{"norm": "rmsnorm", "extras": ["some layers without attention", "local attention windows", "shifted keys", "gated attention", "value embeddings", "hashed n-gram embeddings", "a smear gate", "short convolutions", "an embedding shortcut", "learned residual scales", "skips across layers", "norms scaled by depth", "capped logits"], "init_std_down": 0.0593, "optimizer": "adam_hyperball", "learning_rate": 0.00345, "lr_mult_o": 1.35, "lr_head": 0.00519, "decay_fraction": 1.0, "final_lr_fraction": 0.0}
Each number is 128 + 32 x the weight over its row's rms, rounded and kept within 0 to 255. Layers, rows and columns count from 0. Numbers have three digits each. The size before them is the row's rms in percent of the matrix's.

# layer 2 MLP down (transposed), 512x128, rms 0.0592, rows 286-311, columns 0-127
109:131105095092082162098115164127163133146109167156178183126070142193122085138100046082096108125154134087147088118161125164198094078156185121125159130136115151166113115167135131142100123109123097107121141168121117157129070132116098145101111173076133077113119154152083166063170141088122114123117130116151147060153049142071104134144127093152147133162127135188148132101135093075060140127087
102:145156128159093128108090170176071144138107201172169138145093118168108117171141137173140152143142058118127119202119125127094083091128151102109112146190073107122146066125131174190106120181141186135105095157140100195085091111139142109060134056148124119110145134114117143127135126135106141089129134147174102156131136162136140143086196140120191074115180103178139100095080136155108128136167
087:150147101197147183111175108119090083165102120089148166125152145067145173146099086156152114110129154143147112137106103083173103122142141108046166126100164138131101079180115071134171133120164173071112060080123114137143175152116144113116155127189106170107138118121122107164114114165117127144191143117175143076141185089092157146096134167063107137111129117104122167100121046130087102083124
094:100130127103132201163104157111090115126138109125125153101111114139176147123129145140125133082144112173186090122138102097072147126148129078176169136159129089110176154140149139118152167123140109117138136058138146114181090162107145150174108174119164137115172126104089138173185131028094174115139117130120087091173129102051103178114111126157166152129111137143068033169105112107065122095081
100:113098165108101110139128130128151087095165126150119156076211090170118136166140128091186132157113142120115131137154116081161187119184079111120169164087153145097086134147201138127148131118140083135113166166121170119151120098082126109161173112137120177111092050126171129098129124127145086162093102095112090143129099131122085144136158117128074066090080092148169104051094116052132076142168
091:159067111126109095161108139145107136117099201152109122092133151153119098135148072116134107104096144095125190075120064136146111114178145111115188145168161133087139169051143124107087089172105171120087141190157122095160129196146119110168136095153172134118127115186095094096135218121142162085129132192118146093165064151144096094129146128111136154126174115163091133138086062131156128137133
108:131176098141122094097102114140105148139163138143105149122162142136157083074102186120152059177112131103146164068221173122113148137153143094128115141130128116106168127089093134161159109096094152087102084138110112091155066198150132125159082113133085141127138078169185118159152122113133123124114144105160177113165116134097091152164165099133086135219181092134104129155051135119167155183092
099:141148194161164083095159115123135155166147135198104117136121160089070092112157083127104139143076127115103116165105125127079156129124140203154139141143144099099111136150069144126136128127137138170077056115146124151106179128135170086105186124158147089125152101190123148156121124100111107153060123198140154174070142121064165108112102109108085152139155150154074159105117167162101081166056
096:168155122164112142138155137110114080103091111048132093157137194107140097091115112102160130067154102154137084165146118156098149129156113080067122149089132137119136137106141155165094061109115108106170149060087179113161134119181111142129069146137133086087093168110135105084124156156127184151109163068114181163135087128145081105078161139145109089179186160082109121097180116094106145143178
104:106146127115096083132099129188135174130145138114202136072189100107164135142137191158138162134109101145125129128093146063131100127129103136066180098152151056063125085095152187174151152137179104148151108179144150123107107110075105143085143099138095087059122107115092147106135137115104115146119206047069133132130107161100121113134097150132166122114158112160068104136133142150088179153137
097:093095178135137125156138146142109127131101075126141204120221071146063128107157125122060125184195137136099115105161100126144084119172130097107140084162148117157129129153184138095077076109105106136093154082140131134135101172132127128085104127156163173140098182086150207188111142108084091086071167108168101131164128134132123096056120144105157130124145129149122169119153091088142117112116
101:036126156161121117092204148176096124186097092130165150106166118141070092171122154125137084142177147157155086147134117160109108127106132140088156193130095166165131145083075150120107162178144142163036088086131101121155151118124190145104115141082128101099117202143081108158164169127148157135096110082137103174130181168148118126147097076106089154126114132130127138103100160173119152117128
094:113058108134146064123109123175140129129136164160193158176132073104180123164124110067129151100076131095116098175138139120165126101152129091125190093215105138113089139140158143164115090102108132104116135133143066161147141161150150080116173096183116164073090124159056146105125189147136048127134081133117122144152103083128127111090134142100156172141160145068088122080162097133132115118122
098:042107129145120084156143112074067092112120133142153150087167156103160136159142148101110170171097055121142095077126164101103152177124174139156146166166130154103093100159114111161154169143106147181044125111122151134104096087154085168143112138130111095157119121088131096124158095083181187114177129124108114137135097083130173111169172117156205121127149171123129146151183176102108103146071
093:176126135146084114147162100085114130181135158145140100081153160122091135158103163107138158160140165136155160076128093137128071143146093107095130148151094139125139156085131173070108121160097137134149132119141117102177170146179105130125111129166095133112117072118137072134151137140114127134082116185133046147125137131116160095149183151103166149026099161135099109210193045181120093076111
097:086122166142095120100169116099164184136125072071127181180142108156095137106169033117152179117093105048169105106117126117121097122132145064110099139101126115101070168147165093114136110157133168116153149154129158096109155194120149102114158127101185165194130127129174170122131102162110138152123138110128127112151142166092066142074125135119118131173148115109111098187165141112038168135106
108:176074156107095114103099063132108139168101151175143144118135113111148099112177127127137094137175035130143145059105143141121125105195160179097151101106138103151136135142161152129087155135119127163115153104100085164170086115198139109123148139100172100048100127171169154095174115116131145136165177160134161081144109101138113067091079117114156113198084111119112110180135129095153111090067
105:099131218109104120185137115136102135177150088082142071150071158076064180108142100084150071122155087120108079174094172174174173158145117069096145143121143146091120142122154147134093143160123151071094074151136124206156112113114117153125125156096110139141114179118129167126074126171147118143103087092146161148095159133072119124186140143082173137134115123081115158097128168153091148136137
105:175099138114075090140100155131114157160155205124167182138083177160098135167175098099089108133142143147093123133111132098113181108119171148153136119146129123156110078125212118105130135129129126139098085053147104128163129134115113162113097110100085132110157131108121160109122053086141083130073115060095112187094151112121137123142085104130178105084124060076114157171079163059098146127171
097:088127112046098103127086081096113139092185101108141174100083200135105119152072137139145120119106134136127101105157139099090166128131081156104133078112106146171118108109085150187080133111110121075132139109175075112100118126170098119097097172076112104058116088143128120104145128094138171099132100127184153150195047124099113105147163145127158169114145150104070162132127105109067197151119
094:133165168126122143154067160143105069145085166076143108173146132114126098136185116140163108107159067171138088117125096080118126091107118109054182177171114140116127122151138175150095187085150150087083157154140132100176095114129140080122150157160069127142072093078150179100122113202126132147163126127103163110117155118157164108126187152077114144172154096117073093163100125174093136097153
102:130100085145167101125099161118175126135070186134101154108120109140125157170170105125131128080089115146069138132098149193140109066167109086147135110074121106151139104143080095137147143139128172135160150196103182193152134154144141149113090111067106128092077086148074116140101162083148131106096111125130174082169154077135174190138148050174101129133124095186087141154130158146123074134154
097:156119159092078172152117186104140144142144144152145096126137147122153138062101146118097064172150167163137163139151121090132130091121123110104139166162089103108154121137142118126109145168151135107138134145167156207188105115199164113120138126162136102144183152200151129185150080185172163118124136165121151063163074130155159119159121124160061173177094182158111157143162143130101198136076
103:116141153134134172175129068157094110102175180114089123080094133148089188120149082159145151170156175093138135135086155151136105180108129168151142103134130098193090148182135109233085141121129088139139111092122118131107135161098065108060161112093153113121150157164083082121130153130071125092145175113108143084145134118138109156156101139168087134112182176075113138116086108097114161187160
098:205131139162071180129079090139111184096148107172100127111130133114089146116133156149166141178102139167153146187189163087170138106146153164120150118130162147107191064130116128138129118156157171125162151181168104132136211126067087138171151130104098139156114124151039140134105194094132161143138112101151139142153117105170090124157111134117118141179166144182115129103130096091178122083176
099:114132146112151153138135089108146086114064128104115153107152031132182147119101131149113164096193203151085118179093084102111095132139153151131185157139107153092039139189059142119129130129141115103153125167117146135098131112118115175168150096140166164178143190131140067148188139135069128148132141116134091167112146094123207149140167155116159187111150110105151155126100089142120160138146
# layer 2 MLP up, 512x128, rms 0.0591, rows 287-311, columns 0-127
103:109136134159128126122123133115109134151122113127122167104126168131127069157120221121173106111131180126105072135176165116156167156124136139062160120142085144168182107157062144098176171152201125121092150118186088084146117090155130125174118199160137101141102107119097168174172153163139157127118146130121067097178127104124229150174132143126110135160094107088145133136140151110058169106116
081:125140118092134142120100124143107110149078144104117123161137148089115055122191083132146165138139183115124102149182180126159108154132140186112115143102116141093128089124186122096077178107109091121081149124167077179087092103140143136117158184098094176062183065123126149148143137144156134152145139101097082153097062069119100091173098081138179090108120184127165155107120124109107203130095
096:078186144145180142144120086133115140104128144096089139090107158130109119051119157160142130150132148164122120115103133124140104209127075174143096106116033154112093134151145137112097202125115105153117090067096111110108157071131154119100100088127156172108154053148137139099140155111087119141093118091206093123093163036152122124143144137121169129125088148142114112098192100100102072130159
099:110154128092123144100122123124138095143165077120114092094158136083086130104039161120095125081156149136099164126189136127134161156165133099156201134122164099100138104114114155148166177149083133074158092133142121116159199104116060115163147113125068124049138110157124125145207125150112111162152125099183101133098120146090213144079148132126140119064075149118139155165089104175142153108147
093:122134103168087136178143120146130081141113122099098184130117142141106127131109101137166128076081147139172233153121136096139066186145188141115163140111142164088131182137114175143205160169172181123127111090181110136144111186196122103179169117152151136119160182131150104107181187125123103135128135107193109158076152155120170137099170098131143137148148188113108105104126099169129148109125
112:188123128125120134110095132114083127108103111147084137126153134113115159100076134112114196131130091193118145130125160137055110144131151091116119074190177197184193131160123126121108130091112130158132129151172113092111117090157091118090106123102131116178172123157121162091085157128158142120154143062097119142117189118066096127110135113089087086087119117065208104119128175172142190072162
095:087130128149108118106094164129125151094153111144136079136108099182163103122155125169144093061170046137110095122154094114127149142104122138052119159071087130154131175076120149137168173077102091102160101119130156180150112115150169158144098151095098119137137148080138143161183113120148121147175107093192067079175110167167180145143152095154125083067149155083061106133084086122154142122140
094:070128145061157150102082129132118112099185140150133174198124126152143101120132136126085101143130118093147155141118125097089111133123117153104163144181160134102122148139108169125132177125099048192168174093168147142139155090127164181156175103118136157113062114111100076063084084109101101122116075144157131130120082159158130155112122070137115051132087171209163151124110092140184147104120
106:163105130153064111135116144156086093116127120117069149109117198091178133120128143120110168132161178135135160152141112123149112097102152111111184150096113097089118139112063174118174163103126044106150159153146110162107126140193153146128118192073094091074115134134200148124168134153130143182134083137191144156156097117071150123099121132142040168146086158160144126139075101175143137123084
095:140101091110079109135180101143152085132169129122123132135103152071203142175178102197121154107126142122090137154149086056135137089106109148180122085114147088091184071100142154155147160138144121165103139089154089114099200140105091135165086138167141182129150181109170092108180136183102133129145145131131064067100171130106114156082146145125121124121131124118113146089135129197125058154094
100:151115134144123172145123091053146067114101123062061191119144125110173144106135141155138173122152123165178090174160112118128125141167133119125185111129123103117112103063164113127164101082135086181169103184095129166088135143133072155150127221132081096159112113165145123114101109146092138161153128150125139110112138024083149118077154138106078146103099159090180114172126121128140140125163
096:129090157114027110139130184136091114153135061111167144117121155161164064134059136131124117087171135116151167101132092137150117161088121068114112095105054133129129148085174157200109163145147170110128147087145023135158118097154128124138131135098176130121153129114120071147204137132106154160144135125161070190116144112086109115094117096082121099180136158131115103115150146138125106091141
098:112115149134108135166163173155102137117115148149103176172124174063166092134150119193082098128176167202177145080170139116093092118108142169173146152154171156127168139132142147152122156122083130119123099071087112142089158093133103167178082159063165101068178122145118134148121136098163145153154123092186140138071106136093129082127077165117123100123099120078141106141120155199137086182158
090:091150152134142142167101117141066121076134160137094156156135106083120132077134158102144109126145126169145059200115173117064103132133116198122105160148088120178184112098151139109143157110159079111134197167129109122115079152135169126118137164158152162137099161104170148142145124133165098138121128107141187151095199144120117099049134117118039155101092107090082104073121133179110137066118
095:162145137144100178116116150114112147104104146131119160104075103094138130057089159139163137165123149115135187111180122146123133177075103121079151081133061131156172150141144126089133142122075136162143196152187105146119193109159102103113180135141133089077139054170186154089140102141157134201157124150200147122096164140155107168105124114139144114163044166139118147101149087098081135125115
106:153175048199097118108081095160142128137117089094119110155132119140119136082153132169110120145120105140112146099099135119140044190132145128117115125104078151100132114182098185114224138122116131109159180121081072145136112140095176135137129136086104133129127101102190138106140137165138139186118147132085156140105181135114125102154110123047093133078101108151093139066134147078134118033146
107:147114207117129140105125155101129165132164098158175198130132085166145118140140103133129146182110149128131169157114133140125131135094104122103129071156158105096137070147123217092114083146069181127132120083138071127132141150114153130165181134120153144125143158171116200147087152164057086130169109144189152198138160135099096134116185152131095132184099158181159148095157097160161107080110
106:148129150115064115151092127095128105064151130117108095114048106149141164156130149144143156145118078148110142109141119140078113186158122074139145077198105190077181126170115147167094128101186080132146168134179094166096122068110123160130133162145092115133138116060120167125100162128145127147125149055158136134163094124168146172113125149145132200120076129120152120112110098088122153048184
098:135140139090106131142148104121089149091080095132176148140106081176104105097121143165105113123136125138125126128113127136153050115063127106166144111106050111180121118148092117157131149135213151180112129159145138169143164138192158121107158056093151163129112166143093164105198148099123163159205124064164096125114113102144120128075116151136116097164152116090111062131142089096063069166131
092:174176142130137155103133151127126118132135170144171164135072098095161085113113135126083118099168147111116134163164112160154168128138133154156135127125117139124144147187162175120102109093179120087107114144126037138091155163093094127119170165079104077109074127151158087141130188124189161105208149066138098070161145144147129111134095143164120100132068149102148147083083129162177070048139
106:119190059125112102080112154086114123079136132183097178106129133095083139141171155171163143117116129145125118126155134102141145128147141173155091126120159145130104130141057127126094083143125140096105157090122118140110149185156083145130096168084201103125194104124126113173172137151085122116121087125101142131137081112077163120102168120158155056066104107058097186085169130189173168128074
100:145148125105172108112142101140152089151118152084169108116127108134186139110130161156104157094083134115136162127137133142109158141134129081084113130124113129103161160108079140124160160067143162051217113115109127157101126092082141213132112138169117097119097115171173161080131141147173147151138216143135102149105106133114108116125102118091134172077149164120178189103064090178140102088038
102:105167113126138100160151131140122127161125143150152192135148109024147102141150090140098161149076107151141141203137097089127168155093103181177170096129099150138149096136106184153121114106112141132157168134107066159180115139165171163112080167077178145112103115153154174055145137151130162144111136105055078143158097161124087139124087097153101140047170111158161107106106162137118115104160
098:158109052169111062112139130110070109053109083123086129116130127020092089155136117186133139090112152120142106137105172142107080173097134134109100142130113135091156093120173172168165153160102152146169163096131053096153095113163160087198134167142155093134101148151118155154130147128144150119208107126132121175142120163114143156107158111108174127082140103123085152142136100120076148134074
094:124130186148101144131142065122100085090142096150110123119086157065097121158136119111107118162108180117158124156142055125167090124159187096110165095102131159191160088061182123143108156168081130099145142133128104176089154084146147154124156206145184136126048136097178169127114195149136066155097092143093167087101125125105119165096113088147120134124082090103151144153148118141137084135118